config = dict(
    n_layer=11,
    d_model=128,
    n_head=2,
    n_kv_head=2,
    head_dim=64,
    d_mlp=320,
    vocab_size=551,
    activation='swiglu',
    norm='rmsnorm',
    norm_place='pre',
    norm_eps=1e-05,
    positions='rope',
    rope_base=10000.0,
    rope_fraction=1.0,
    qk_norm=False,
    attn_scale=0.125,
    bias='none',
    tie_embeddings=False,
    parallel_block=False,
    init='trunc',
    init_std_qkv=0.0167,
    init_std_o=0.0,
    init_std_up=0.0167,
    init_std_down=0.0,
    optimizer='adam_variant',
    lr=0.0017,
    beta1=0.9,
    weight_decay=0.14,
    lr_head=0.00492,
    warmup_steps=357,
    schedule='cos',
    final_lr_fraction=0.0,
    batch_tokens=16384,
    seq_len=512,
    doc_mask=True,
    train_tokens=111800000,
    steps=6824,
    dataset='wikipedia_en',
)
Each number is 500 + 40 x the weight over its row's rms, rounded and kept within 0 to 999. Layers, rows and columns count from 0. Numbers have three digits each. The size before them is the row's rms in percent of the matrix's.

# down: layer 4 MLP down (transposed), 320x128, rms 0.0594, rows 224-290, columns 64-127
# gate: layer 4 MLP gate, 320x128, rms 0.0635, rows 225-291, columns 64-127
# up: layer 4 MLP up, 320x128, rms 0.0595, rows 225-290, columns 64-127
down224 102:474492479483587444516484526491541522543420564468545513469508497528570466510542490545531463520452543506496503423477480567541557499534454506476498489488473464517462436487525478494567502550536505
gate225 108:467492491546474540488544537480487492488517407477480550469558531479545557541523498521512477554545546502460448577550498477501462530424498494525473506528446525450461472494506481487503547472572522
up225 105:519466527573464476577497473484479487544497516503549513486422462604553505435520499515526493503506560496475472560484528488406535436551463405512522432585476559496463471504544522532513466506484492
down225 105:505528451496507494495514503572504556496441514526507465481499466459489415470526424403479498467539543482475514508518482539498509435505440526478549525535504527526480539443509528460575474492449431
gate226 102:471508452452614496508523500468431509474475500470501507482581480541473498456551431580489489565441494591488477509423500511467461455497534522537505413513481500478430474501542506528508581512488510
up226 102:483523428454597561535495524473409465470395444432471539518545409474513482509483489482473510500459441494501510403538478437480437502553544490494519472506511500489478452522486458498519555564480551
down226 103:530446568477535508430443520497505521510495444529522482497373457476537435516549544485473465502462535501464497565446559446510457496507509549465576410550524470558531445461483476461426511474490505
gate227 099:447542480545469544507422468509480466455478476526453467520474496443588479451481527541496503462515439576479464473510592504489464491530457515538510507457493494431459520480488453511485505505506598
up227 110:500468484455417543416543508497483525507577498553518483515541484417467483441586501534474549362494524505486478494471474517494514456504539491479534531508473490492509518522478563513552497486541544
down227 108:436449525541492541509526540548546500529530540533482511478485501503502497496458452555563478513510521397525525537474495518493456513482506467460543496442467488467504492546491500551497510486458499
gate228 084:469543518486533470508496537461488491507489525492433459486495530452482546514531518507495535459507493539479455495392491519499515586541552536459586526528543558449531489488434507564507436465538577
up228 083:471509520458497481422483535482451559442487526507503456490531474544442498467505511457524543450444498489486503489456396552481473472545481519438537489515497557534470502440530432487535494448461577
down228 085:454422445519469571543431374543499494492536426438514531494540510494517542485424507543549510481427419485484553497540461521527485477529527486519520488502484511497452549430479541510512465521558516
gate229 098:460467462512541458508443501521568450562476436452428510488498467495467585552484490503431455546488536489490533537493512478511550523421495544543550506506489538529498526524468449454479521496471512
up229 104:560523509504572463484466505477494507516490482592558502517539481512492569509478511485455534459533567451412490620506484600527517475499519481453431461518460509547476553457506467545524517503505511
down229 102:489509555482497519473494444545513537530546516482452518439448482540502463415491511461534484456516513491552420538501419521444514489560537524479506476531463605497469458484478487509470368474489572
gate230 098:540476550481426513559503488497551513530515606540533485456509475533520519435532505523524502579486527482545558486557530497461509518457586530482490455531512482484538474534569538503528558514609561
up230 103:541480555514475496507478442508529484576481535550459475506500518550500477474518521496486507514484508498585522543520494439445474538465539499461554532532523474491564451544577501521474558519526486
down230 097:469493527561504456430501500505539478480561434486517528521454494476473472521470544581501539505519458522456495480515485513541576540427489514537506518481539581423528464524464501438496460492510533
gate231 105:497561559528513537505495475481453501493449617496493554559487519491517452407480475464461526539430474558413470472564501562531536497471486597512465485407445547469500463456536549499523456499539515
up231 108:500514478558482500516528536544484511596497536480488572451541502547472435489606430528486529499506467514434445478457529534458465500517527552461529466467545499572508442544529516543506415529535475
down231 107:430490422522508493477487563485494520536486519510451426484458391533446524436530467521476490484461487548503527511500490543517514527493437465526523498544478492496564509507503428430510475486520521
gate232 104:529539502516483496480575525488495483411461446555486521464540548432453502570579525450453483535473492497527478421501497512542534412525435565498488549456522584537543515531472511508523523561460515
up232 096:598503488460515499502485485495560511483542503491522509486504493455519448427466489572473519541519508490483526453530554492516583437521478544506490516491457513428485449467446529522525514471560485
down232 101:499443444478493479510481544520447508526476456491506523527494501429473454480496566539464546534482539523496550532517490500510478490487525468521556494483591481538494580489593473487552473541540500
gate233 109:519511515526491526451451499492562496514504513570530530475543502477465572515421468479504567532484573435540517491538501461469504456545466448501473474488468484551467423467575492514486525502554609
up233 107:500520535514619519484529507433532509480533412439505541484561489516451469499517466545467494457489522488523417586513499549462510464575506518494454572535521542501501431531450516513562419498463465
down233 108:478464484504486486526522512392524515459542490514456511532538464456475578521444510496493493510466436458435475435464486492473443452586469477460486508551408392532441467420550433457528527537430481
gate234 103:462444508558474476517521550478443495528505528554513514501541440490433502542567480470573384500505523451529540524464516524461457462533548511563506573418457486449480494506493504500535507474474481
up234 097:498433491507489489412604543530543543524523460486514549473499488540531479550520522534451495477499538495535485402509474467521496536507483503510511542597491441549525537572481496435508437524480514
down234 100:497529544485455465427518526535481457519444417513486487568448465508537475488510472455495487453520494490492541518538502527464474524499472519541506528480487472453525430438498467452493503390581480
gate235 102:544585490469479502482511511400500534526527573477550443513487511502479466449456465582484474537535576478508480499475462497488473437500457570543482483450523516491453516433516495586557542486491550
up235 107:459516429515564482458496488415506525450572467483498455516508537463456433494533462476463440513563576435522438578475507468454483430473466502512497559479540543467519530436474448554493452484452480
down235 105:456480481429527526508522483536514556483549459519427501443518511470563522588537515555527516434601527469497528503529459530565493447509461518496531501567463490487457429552482512465510448528502503
gate236 108:538511501490545506494549510473506519552543527476502529540474486501484487477477515457434503434507476478505482511516462491536402527561501465479540480466556519476518507564532497600457532443474503
up236 106:482510456530511476511472440436485471450519607472452454440436522461554447467523468541577537484483468512408528510455512461477491519417491470543543430454496536516534514510440420495590507532494555
down236 111:465510494497490518489536426527452555539561523419445468537495513452547568539546435607506478466512466532507510457474505447511453483475516492568513551459521571515550529464532473578532510473466508
gate237 101:497503441401482533494495446532486474548469499517538482529504447461556466498492559466462426488452453513569450457545540454555467485527543479531499537430504513494507477495514458492445522486480432
up237 099:415564426538581467601463544420483480513506482561517494519507495502505532541479476452537495479490515474514514512476527511449441538510474515485463547555420544473502527487533505496507551485461454
down237 101:496469493483507559476529486504495448521483590495499497475537497466496529465472485541454439524541484542493458470541516439599455460471542474524447477474497434570521557531525497574467467468453440
gate238 101:483488472547545485517597511416578502477544447567491554529503466495495513456507518545510454521493511497494558495518546396454514545481498483458499458520540495452459521424526443421418488533564463
up238 101:585459494526548423458404474585498495437506551509553494470503534468500503543505509550535562509510548485461505541498485523476560426500498478498463471601512550491529475440423518522521468448542550
down238 103:524493548530502468481419540556510432514651572512476458468482474562471449572443490533454519519555546442555528525437543538553489518482524531467552492434469545428559427556517503489570514502506469
gate239 103:457488461541495511568499502570469511441498607480505527532474496507453564494537498492492468540516493513431519493493540567489457463536472517495501534524494486541464535510482459483470590527504439
up239 107:525494562511540550532489465472454461560575563449527519550503553573486496472539555511541495497518468529502499502528499479583474510481428482509599499458515486521558540548561520512536513502529488
down239 105:488491494425501494438482437423486521502430461551542418528535520483458481481563479521525516507458502491494527459546502433503524483528538470488582483569525525527532520445518515446460459499446460
gate240 083:529467495424507491488552404498501435440474488506473495513550497430458559542555510511470556581443472442560516482523490522495498455475410424543530515491526492574511463424507546588538538443454452
up240 089:584565560524520541522501452477512447524456504482499550519477483533529484495487500498482496527502472524525441589476479526527536430527477476469477559463482464505480530440514569532481571459492444
down240 092:494527489426573474487457577509493476498556457499564504383521524469462477458489558506381489440486550508505494525479483484425443514537473514493488505538478522489492459499437407462521458542523452
gate241 086:560471536553531479508461546495532450523484492546454528483542530536503505506527456524556475544507515592546531488478449485494563499459502420482496494547398487549504452430556522537467531496498464
up241 099:509507427513455480487479542541531548472448505535559538460504512495497454479459557421471527479458467477510521518565510548456532500566490487500533429511488532472478522420543404490484431518471592
down241 096:513495558502579507497562472458473481512516513443464525434506544455553432534442509505570474505578513516503513505488592542568504509484457527435477501524489505539494461481484519519514486473473493
gate242 104:449540490521524541508499511494498472497486568495449472504469463506459467450498492528539585456492547606511526534494457533473520460468478525530602501517439525462457517457473536438486501510492622
up242 102:435487487438379549487528521442495466451518502492479461495519505497477503578507498461485488420447505527498485503530501457487460500514506528519566599495575535536559503445469521482537453487455563
down242 107:474530532497562545520535519469531592442607521517535514532472551521503493509400457496550515475522522458480515576529529527506544440483483504452504440450491483463464466518561421535445548561453516
gate243 100:515577560433482489468525513465486512504473563456495468505491517507456462532505520502455563440487448524539416488477415593507487454567522525511471513445518568498548450505516502476551496487531434
up243 108:473476510484535461491422583434492494500533540458523540504576545537487511501541461515517537510497501517498564424466526521495530509456531581409558540542466559471529508493450539538562520512512518
down243 106:525509482498487543486594428491515520485442509467562496540522510481447468485481440535596494511478459595427524480502465464485485486531449523626554516501493516499505593503484509451474499570499502
gate244 099:503484478570493509497482509514476486493447451498508520503504453454491464495478500552544541491482562532562483560508439525475493499543583570522517476551522481335516460502561496380451493480557492
up244 102:477478522508560450534481509520490478480524464505544559493522480563459574503531439464596519490526534493539530552542511575486511513520523467509512504572497526511547506480474534462570462496429504
down244 099:464460527463482540525503452558501511474498576465481496441545458441500509454453496464560470477524449537567529554459538578506512490561464511518498567506534537507476546492504512457518429485527536
gate245 088:558535521483534550472552512438417477493524470456443534490428464516499476458410457520461488566450506501475483495489426521546503468489471566454530482464501489478435465502536438509528497483444545
up245 082:557524496484513619494530422478425508482596474452505518484507440531513482439465513502502452569372514478460478519523441530571517470527483564437504523504489451530448524477520466480500534504491550
down245 090:462562548497486601490476327514495543569564524544532496478525523526523502517521503527500496505445518463453518535488477512525499500514503481473497521509513537535473571496510533531472511468495507
gate246 092:500517542514530517515473520548552487530486477484568522470510446471424550479548465534462405424529565508365542514560467589555511508537500495467529439478502511507439463533515503499513519502462508
up246 094:486490510593463559518515492534522527510514490533447419547533523450495450477498489456455574474540409502593455488491528556508497495546523597479422461436514509506467498447459569490551445491544538
down246 096:499450480513530450459534457584462545502445532506447506459597498436440504564477439522583464443455530457469538511485532493508491528446539465459491517456483552513480385526504422526538486449502497
gate247 108:429471481514507508521436441527421496459479578498522471495512517499449426481494468500533453533525498546544443560523471499485468480500446495470534474424493500529508472543506494553503442487557461
up247 106:524477478594522499499522479537470512513464500439526553491494472530529434561512512504556506497515497478486536575487492550487481482595550519541432550526480505479521425589526553564513591489549447
down247 106:463485460498492573493474456512482516455514466472472534481542543538447479528491490509423472551464510507502525485571534402484472520401509455469496414484501526588455586475540450618535474470442501
gate248 097:507452448498484412480541507528472483421479517457486509478430522507506490492484434480457505519463496474517546505429491515482477517445526576476591482469518557484508488563520457559557462475430506
up248 100:501514491507474470487468476495542533423543512484538382432482484481483528462546506446479503476440560425440470511465502512465536556444575566424541483530504510480505508559497490544491439487488452
down248 103:556551494533510453549464456427554529466486468454608427557472501505489530493520485460497535507490540462473434477519532477498547489519599545453523490553503445509493604480464534530456457558517433
gate249 110:473464554512533549513493528496401416517498441477467486501520476516417549546487515445503461480479525543540479555510467463499449550532488509475522565480536473552535474477514457479451510468462456
up249 107:475487492477464565600491450475477410530484555511431492502430530551488540511524525506501494501501514541522530470536584438533503550501513550610514436532553467536462464526471462450500567450565486
down249 106:533497484437468442511508533459446546455456455448498488492554501469499553525559517557537464476518533503459481505504440484505499496496564433424472545491523509442526555598457539581532498475483448
gate250 097:451461484432502491493462570536461529517498631538412427501469519463442439499564508544504522452507497537493469407500494486493508551496495544478584507481505550448508457560531561513512515502525472
up250 102:560448489513460550455524449525514511513448470556583594510542502458586520442479461447514436507461506535489523442508514551531527448497514529516536459510443459556470500425486425511463568474528558
down250 095:558460498417463484526489558479493536486537552490500465423484483494581470501584453463466498487526472491504552464485465544523481455535471484584564449463444472428509455494548472480553505539513436
gate251 094:442503503473538460550455517458529497546459419475500466506477512530532475558506459487445491522541529555550471458511409526429489545419420419489540504523495564506475477528452468405505416516458466
up251 100:488603473423489493538628478503520429497512485550474554480483537540499473533508524518473491489525447463437576498514511462478537623468580436516468498477554507576518537534445464530562548498544484
down251 104:492479521499512526508572429448474491518425485517539484615517496512422467511502467505472523503527544491524532532505425490485481469544468432470526457522441504446441438471466468484468512517497526
gate252 103:479566496540440454513494488473496492452461488520501454481485530539451500587566488511522523459485452475534531506486521539450468516449525460556525514478513459459486531477513550456538497547476422
up252 102:486514519448508487480548509498424476525507504474489485518466488550478508534512553495408439510542495533466457558503446558560489504499446514492480549432528489576517504476459509561489561449478516
down252 105:489551487486471415499526560476524469491499436482527518536515495469491489509479484430429469477582492438462510481479500465441489560450544514549457487465488483467469455616485495503535513523503514
gate253 097:489574549434494549474521477497494473554452528456488519537441527527464482547403459542498495441503479496495496535474565546534441451484417478514576598463442512448546528542453495603482455469511541
up253 093:484562590433500507466478459533535506519488525443561460508481486527495503563455508532499465423496487504489567587503572539517494493505436489506537538509440489512532570488442528589446459466538529
down253 091:450473497523475500441412535488548513498521496483534482452476460508533518516504477514509463443490516533431492519504517519472544483489514474461465452527542522622518523541465540446502472483522471
gate254 093:503490468566572477507539481436450475598463444497397538503552552551500513498539459455542487455521483503501411444529511538433448502518457480478499509512509502526491513457498399481383488508449462
up254 095:513596535489443553498542505506498470507528532514460453475503498470521470593547510490510457522516448485423458472512559533520481569470425500519563446363459558539515513523488466504522521508502529
down254 099:520521478501466501505547480579524449458470559440578527543512474460548479548459555509460494562521493526562465467482524520522529419508569549453526485474563465500497525477468542494432527413491504
gate255 103:542565499457465469520497519477506503492521460520469481492564528462436458552543531466505559442469514461548485497517517557470583514515468490461531476543471502480436487500537506470514510469455434
up255 098:492511558488540475488514487573478446482497537583511612528537544474479556529458446430552526562511552562454522493498530533495572434433437459516501415506468456505545487481536497529492576435496524
down255 099:493524537511550456463502538557506470526465591538584435551509494475489504521529505516477476474555492472556494457492461491458508550548461472468486523497455500580482512524429472468510513551638502
gate256 107:537459504476467512468597528500504417542512654512529518493495505517479443455534551555500456470537504555454483500521519507514526479450516548558558546472475486489527506549528455621480544501570521
up256 109:535532422498514544485402504499394458443522495523537548580504529552524565570484550502510483554501514449477436525455543507456576456420487484436529540561488497540541544476543495520449490462521519
down256 108:520439472470493511529464465507493540420402534522468551456545425472467550460435502526499521501509423504564522485509507435482479478472495460495476488554530493514535469487472538451475496521473492
gate257 103:548487581575442499506477510478501490571503537523471447529550545509494469564484480538540566537480534542435539462443529499467518546481524556516528419539497522574508529554481498544488522527525484
up257 106:518498588558538508510541485469488500481510526498490489511465489490510455454499484554563478555481508501442561526484486455485457471503481491517587598638516492544504545576576542520470576471528505
down257 103:515479476433454449428480457460532516456447516572510504494481546479454547537466572488474516532447461432510506471478480513461460508562518482461535483571510451498512379450564555486487479453491477
gate258 084:519489522472478617479536416487472535430548470462460481479529461483532494429513509500516468544367496473457512517463441545541502485524469561456515514488498457551483526460438458432514502483514542
up258 090:449503508551502465557434499584543507511516509551582506480545525514487509569542559511546488476563515506532523474532567476472505494504562445528484535531501533496506552495494579497465510544544442
down258 090:528478458510509388474512706484502462465439487472453490499454467507482508468504531446495485487582477541530485466502509510459487526496485538538546495487496471471527425493513485487538494508482503
gate259 104:562493422516557473488535524511462493582543551489523544468511564484522514450451471534509462505567518433487525534539428499473493475505553379519509535526514454495489506545525450471492533535477506
up259 102:493543499503520535466526465561522481472520450541542559470513483492498511545488460524515454488501466454590554480491463570433489422534526472504454568501503464475509516529582504469498500538507522
down259 102:520521519505479519573484497486497443500460542482440451518491502460499493547478501479522552435514462443483483459447442518546540518502456481499428418452551444482496470569437516496533523473594512
gate260 111:430475406525437536443397522476550443492466511524459474572509526432486457484545462495522524522534528528505542496504531434459568515411445491493510428578475507430458481545520461554485511464509572
up260 113:495461506411550509590522499514499550523531543493548503505452509559541534493475534486572464507481529548473507458472500583560518489435494440533488517450530528487546524491539500482446496543514529
down260 114:491525504449491536467473526487448510529525505516524473452573554450511420497500559476534560452515426520426462553567503552504571478464475575503533521451517490517499616532523545486541517473498484
gate261 092:499541552553534511562553463448526443522509449482480524447530487424522488507448489484446516444499464505491488542538442450458527564516499501483469506581506553510529445490583445507520507488506435
up261 098:527480516472514485538483526562485432440443518485499522446461422551521472528484513433463477464495449466533486554534552541500512533516477516511453502444471547550531490440443477397495443452435485
down261 095:465515529494554533501469460473443560523501508543499544506490559550492563454491501516421483515497486455565483489421491544454525424578491544522554572457498457454487555426548494488465491501464468
gate262 115:517592488466530507541507467460504477442436557520483454500468472457496522449486498514553516497508459434432513477494524441517553506472543516477540418473443610463454445530578462569485494474537550
up262 108:489480493463477520418522517556505509474488534500500555537465537526561496449486479532504497514496511517488502444445516499536500540436443472473465472488525471447496501521567405529532610452521539
down262 107:486540483484433561556457492448557536427480553512478507484481543516503477460453477510595458428532470466515512494474515470461501481473490515490512426485429486411461425541513431479519407469558514
gate263 080:518529476561551508512627534403503462477462478507500504509431539487485439552479551498500474526507514424542468468557453520446518546446564507488461494500519507496545501489515478465484469471493481
up263 084:498512550470389543486466514546503503488447508501482484517566423555482536429505475501512578462424440485474579462428490493567447479577508520476557445480482514514485427584550510480523517502472499
down263 085:562505475486468464519518496452511448564448475563530521536507558517505482483482530401580479479488437463482503510463478434431448496575539549545480426487445466470482480534533491516466524517541473
gate264 090:498498423488533522473487475534499462555516553456535472530487613502544507520496515582477514508519515531401475503497516522540426527406477471519477494496469562502441534448544523552535539452513521
up264 089:478512493497521467544496547454509443465472501550432509538503454434483550495416504429541547477431486449490454510510493429460574513601502522490618502437457475464539453501513492556462503499465475
down264 088:434452515537482468520520544462485483484453599472519444473544529481490485531487410505479555423497551476511478476439507537474498481436421556551559536500497500522464555507542536516512494535455429
gate265 112:544475505466535480524571504494508503474539480518514493525579482513486535464540564514419528463526551506558522448569408516510435546436538507494479477509548453436524526550550440493479561457497541
up265 117:552504462434499514565521433493514411539486471479534495481517473494492531466505488472518591493475568507509485459501462532468475506509572534557460506541540458449521530503492482470531551526566554
down265 112:473550484585586413478478487492534478559522443539537528498456450513484542436496580483506523481579532543444561544527565450553538475466562515494551521495552505487498539542466484561479474465535493
gate266 091:534451492507434464466532481542511489555481494499437555483535548595537493439465449510548497521437499488469549494498463503595519502505523546529526482479417419508514451479537468416541615456500514
up266 092:511499474465525443479494519483536507438457604567525489486456490503481441484448465498526523482518514493508432409559542513433512549520415484509489505548538568460488464468545536505433434488517530
down266 093:461534484506532557421484447531567470504442553459488591491477546546553517556455503519523502521419507511509498537435479506550465460498449517603506499516452549506502511486538495566541508506595491
gate267 101:459438438526464488517414509448467473536485648562477460531445503511496426532449458526543578575484597477493539490557501455459522519478447537526524450499454501531471503515558539520484520541543477
up267 101:538533509541476517492539409486531434445429510435394556475515420463456500522562501479514593472508448482526543494490511522532513476469517494483523496531539417488585509458578449520509475458476492
down267 096:517501478556555446512447541472491546515474497531487524463450530513514459498494492512531512500506502468469488457481528458454533510489476515468495444538461499538442508479574481497565533482580457
gate268 108:450473447514497483438539555567410471515498496471456576487510513468462574567525499536532459476492573510462503507474487509451460463464497489496490506561421508552517452572512477506576486565472532
up268 102:473507467584543469423492491554458508479530461406453548469508427479536445549505485508569513471483532442495498464478507514488490494522529525551478504505486481517472467532528489471559424571517475
down268 098:495487478567590472487480464549512505506499418522492437464533541542477486476539480517512513505512455483532563509506529525506556469506495530486512495577488418536539554531564590493534519501544484
gate269 092:497487480503480526553522531543484520543562491527578538486493484527447537445546528508472492530541492464540509538480529388471474495488516540504526514385495487501523535558585525512538507461523510
up269 096:449407513515537479487496501533540505470474556586569461478486472603447474568518491537492492553472497487499456507476497518488508434546430453479498484470410594522436518461559473455498537524487505
down269 094:485475519498488488482536535470507497447435460513474506504475457477488461491512484529505594470552526489505555602510494518485489500513491462496491518526508503425552439518487504556533455509494517
gate270 097:479516554548419506548560556455560514549485499498485427518504508423486571540508519476517496474552411473497508487540511494460408614465484468500493446493515465433489490496500483544493436487530479
up270 102:511545410552508543503500490527443516582610545521550456502556505539546538537525526478470542463532487468428498500518546543479495528507480458536439501494500564476530541498506528482529526477511511
down270 103:470531497518508456435433475520489525440413579529549519519527546516490474480495408523429491494497502422530447432528520519487570469559504438518488527438539512507472533503550506524508528483454483
gate271 096:560444517460505456491478517508475499563534534607476483537501522486444566468503443468480544459536480428537496513487485537507445518461470574534535474451497521441442510546516509528535492431467528
up271 096:473434525538493494550528554560529557534530481565531540507539534488433560460495438448529456487530457478511539560547470467490489487416509439512469499510583464491468552522445541504549484472457515
down271 093:489449454525489449488454468486513547490499510500506563487506510489498461536519419464413472495531491521456457461557494463511556509547493398513468537563585449471472557458462509547498469535460476
gate272 088:509497506495544522545523489538457511509460533499432589535452515430516511498530532465458432528613482572554471479538507486479494488536439469476534473509529477524530505536455554501541512494503496
up272 098:483456525507496507478438523463464568516533541481448512563470534522501520478547481535461551486559460542465422517538519444523514552520460541511512449512461479471436508440439604460561500522479544
down272 093:533434511537419519536483451482491466420520494529454502539475469487482542482490469424494501548476442527525539489543605459536498475556508516534503544553504503495470514583486496505531451394438437
gate273 098:508481497480482518475442506556494511500472434478528561532537426442552484462512443510537455539529495480479518482443534464495429539511485486497548504511482538581508488551534515566562570475499506
up273 098:490535488480487478526558486538446512447451515516477528540494535512488559556512467466539484528451431557469430542561512553499506452523488414482469519435514496462512502460519503423500515447457466
down273 096:453520475516471504480499498489486423516444509406499529547520494452550470443480491517447565432542528524481523523511427450433552500562561516566450513553579493497479538460491522562469506495537528
gate274 097:516480491444427461512593463452521465528494422492476470502571490399485557497513506424491464576469430470473504504537522503465503466513518535496550488495509479452513472496506520478468415491496506
up274 099:544520457486484487474538477490533511550511527577474474443480440448506552496450558451535543510536472490524410556465516537540522441556468474498472537489523553508494515444421468501489499439497500
down274 100:552537490483525478522474471548486473547573497460522471566486480521517503521508497510480490490530491483535537536531552482487457466544483445459495430481546533490494529560507511562504475475520470
gate275 095:494512534511516494593528517446503513526547525406483490424486451492487465522548560523452455557535495544562502564481536550551471509520487498553489505569518556517508506621526485535560492487516502
up275 099:523450559496509489534484482433513515517464573411459487520489532493473498498482511486554507481485479548469479484476471492533531500529514540492509528488441582531517485476456537560543459489484540
down275 095:488497463531442480444541511470558459520533475499505469526542530562548478490514465477473439519565491463583487441487502538492582499494456480533472488581478520504405467486503464551519501501479533
gate276 104:480482562440495570422518502499451523512461524447437544507492571469561458503484450497545553561487546582551560485507477484546444492470482550509578471469474485483512428510561502469560535482472532
up276 094:549481424544544400570483573501526435494471470569514462504474449470432538459474489512453488440547473455510431465493537465507515498474491448526517494477488505497491521510479426548527512514475510
down276 094:487473463520531405476462595509527507495419491505468585511512484470525525454504499534518516495514542491483492439482534533492430506474486512563520453481453559518517494565504489498547531456398516
gate277 093:553490505462472480590544531527505483510434555502437503481497447530477442499551520517528444479498524525557478472450439457567531510486532544525538443537464447445485542501480458549462522450479503
up277 091:427559493486540469417510525501463442447503487565570520471524600499517606475468524471441555436502566508495485493481529490476515514460487475413536468432502474522523484492526489482487479520481515
down277 090:525494505468536533459483496515438508487494502404503560445540506490489498479476464520546495517471558565489467522527420502550465485456529487397482500545495511452528429532472557576501513508458495
gate278 091:483503464481519482519509519455487468558449473490468556522478577511460458506525503502389535499592547485515508500513457452455418448514503482576491513512598502530441513509482459509466536523560463
up278 093:490490520481539513564472488468470511477533454503557510478559507506492566516618586477483494506547527448503497529545488445438491494536535492568478507558551447550458577452476512425460453530545458
down278 095:475500491456490467457447499473475549425552503494521506472553455524510489476475497499593536496423483434520521474537474535527556544502534546431493497525392525479492476534468575483503491481455553
gate279 135:510489522494546463445507533502488440510506525575484556533566464542461590576473475397452528522466520575469525510447482543571500559466463550455534527542440481510502477479549466503551497425411497
up279 115:498513433551500493469493537500507525443505415443542474482538478454577500542511464485476449470502491458523527522496527498447488439531569474497416452470473508547511473554551500486432506473502559
down279 114:433468486549490552498524411562500536503433474405510503476515510471556461543453447501414518495506524551541503579524515456490555499545550534545503494466510507480500527478479467491538508453554577
gate280 100:551462493463583479507516477484525528538448467544511485545474531523455441542532447521470494472513508447470475450453475506499477448503497490506517510486561480416472517498458510480565489508475500
up280 091:467498517512458547439541490510537482462516502504504507459483511441519505511440522543414497489475443530503449470499532534514529480429460539533483501454435469574546502520454452532465550448495488
down280 095:511527557531542512472472455562484490451488500518563440506476570480521447502540499484374469489510507513501444519493501512534520431502510452520482522482542510476475500476450433453503489505524461
gate281 089:470492553549551529514503499458490557519494527537452543499398542486531491500480478523500553535545541458485524498539464481500559482483501495543559469474538506520444528496542450495571480499467523
up281 089:454499576562548528530471487442492571514501508535452501499428541471538483493506485507512528516533540468483521483528468459508544493479519507527549442448536523526425529514520426495551472465473525
down281 095:388501515497540544563468501491539598495585519484498494501482537520576477505489514495573498455516518478488515493531470489497503546482562545458560504518509465477528471533486434529471453483513538
gate282 091:524508469518484573459480404499468490487527435556543519500573482460480449473536495446470546507397498503571514512575520482430459481512528496476605522486616481499510481566512559475552523530543470
up282 091:581487500519520485368424545553517468449506477528555506576532446583455538483482493515454509420536537483497459522500497536453527503606564478524455535490552488510455461463435533526484484495452518
down282 101:419502506509488493555525523468466550504445531517494509534516484544445484511545476462447449523521490447446474457518532568474503511508478469485488416496473530505457502448569491541477445548418512
gate283 098:590512548617446487429505544465488527460475486491563480549536542553502526450609492544556494428502615490479510479450471517509463498534537547506485459441441534514515534516499542479466509538525510
up283 094:427521533450449522632568497484522492545563498517504496511444550472491481515494557498529518506533533472409565498587531507491515519410556501532524545410529463503472484554451461500536469545495553
down283 097:492522446526522499551453509538437541494467545506521505495447491608559468445486530572417529453462473480548490496484475520455547525558441492495484573513550525537513572407501495462489478489399455
gate284 107:510526515495464532473661472542575468489531524551447564500568520515557454523506430539499403427457495520451526485520492501555521492482424442485496465472540485535491467442558505466509487484503517
up284 104:403516490586480543441490491486463517539519503462485532464435538429572536495512458464556487532505486519467540510507617501455495504451490438594525445461558457522533539568468424509538459496516559
down284 105:504483486562463477482520545519468502573570539467530541516550461540499506493523479546504507504484459495566563571474471508505486524547586550443531519485486452410537499564513510449440427489472518
gate285 104:531490470451544488524526476453483462476465477558487518526483529532531485526493438496496479540510496488462450524532463496467496479518451466476502556576479495492390525418518487448478547477521475
up285 105:452447506542509420498487486470505414500452498486439500475557538485537484472498456487438497476472491505483485521500516515493581486456457512475590488418508463483553445419469461512530493511598487
down285 104:501449519524510539513532498523495496423584541565502505483492519487605533452498546540523455429520469530599477522506480538449421491522546545500518548589451459482450427473533571525548478514442525
gate286 105:565479576560481461487530486506504485548460505488444535518504503493526461471490504454487536494507458447533520537480530540529506425572524478505448550464559496531513517488533549603495542515482444
up286 103:476475483545469454511552551531440411500470479505515567523541499476472577633516522460492466448573522506469480502526523552498492522463491522506501483407493505538547510496527495578536548529480524
down286 104:520435558475590498457516475527528458589616530536505545479537563465515421507485524534502522562459440467534501527511513532532545506518518566451444524534480522468506534530491520495480521522547429
gate287 100:468440559523522501571542541539481452518542569517517516500474557484511491443452515490508483498508535543494511423521574534499508477447499616478497492492514508434475514511508514482506566514559525
up287 102:582507495476470507577453554510557566464490521450516517532491495539480539578507466552522499440496482493543407520480451582489510497533555502504532441487499509513487455460452493558536436486492510
down287 103:545543540468433516513590492453467516587508563517453423554525505439505429511491463520466532482428498531500530451512449581469555468497432445547481517439503494512482561459526445569457594471476453
gate288 098:485559570507472519506483506504528491496478580482536390460487564470429467553555497478506546438552548481455505483522484589535463554466469516460487544385470521476532444451517520513537482460499463
up288 102:510500507415584558422426505452412561473524440548550484487537589522507503541471545501464516476519512487526459500548469546508463567511482490483476530570523509452514515509486510554548511526523485
down288 102:547466473546495511496518489514544534441440552528524480525497487451560494455488448503540431523568521517542573449547545495420535518534498399555521431495428556467529479573456471450490517461541547
gate289 102:482493441476509492559445421479521495458479469487505548492540484487519490474501405481516520527484519524409512480452549527528476562510453464526490528492502533443427497499562456499440548457498480
up289 104:567537528480509477437578506560517495560561492527508532420534526544482564439441474496520484512524464435528484543492484576484515498569545535491486545537538522425448472458520519528537531559523496
down289 099:452561545530479511473575529563543522525535492466467513497503491444489473535494477516431463463537518482499447500446446444495548573374472454531431508448485537500503480427479413550531559500527512
gate290 122:556572543486526503476483515501501486541457577540497525509468521480494435485423472499493548489506527440457488497489532527537560514504524535480554461464453526466507475557487518601519484478556499
up290 114:495544411517533477470500496458538455536504491508575535462575477409492478514531520441449498452508506503512488459549545483504543492544534450490569453555523550503543537498489440530426494470499522
down290 115:579535505524529465502608561460471468506562460480494494512545468506407535558499455439417483532503477517476525539405499417513452582454519440502425523542518470521549499473559477464558530564502478
gate291 105:501491504492523596485505460491520532454472502477471528515487457531533523577493497470478492505453447565494574482478513492604407506462412472510560536474474559509478460497533511498491510523518618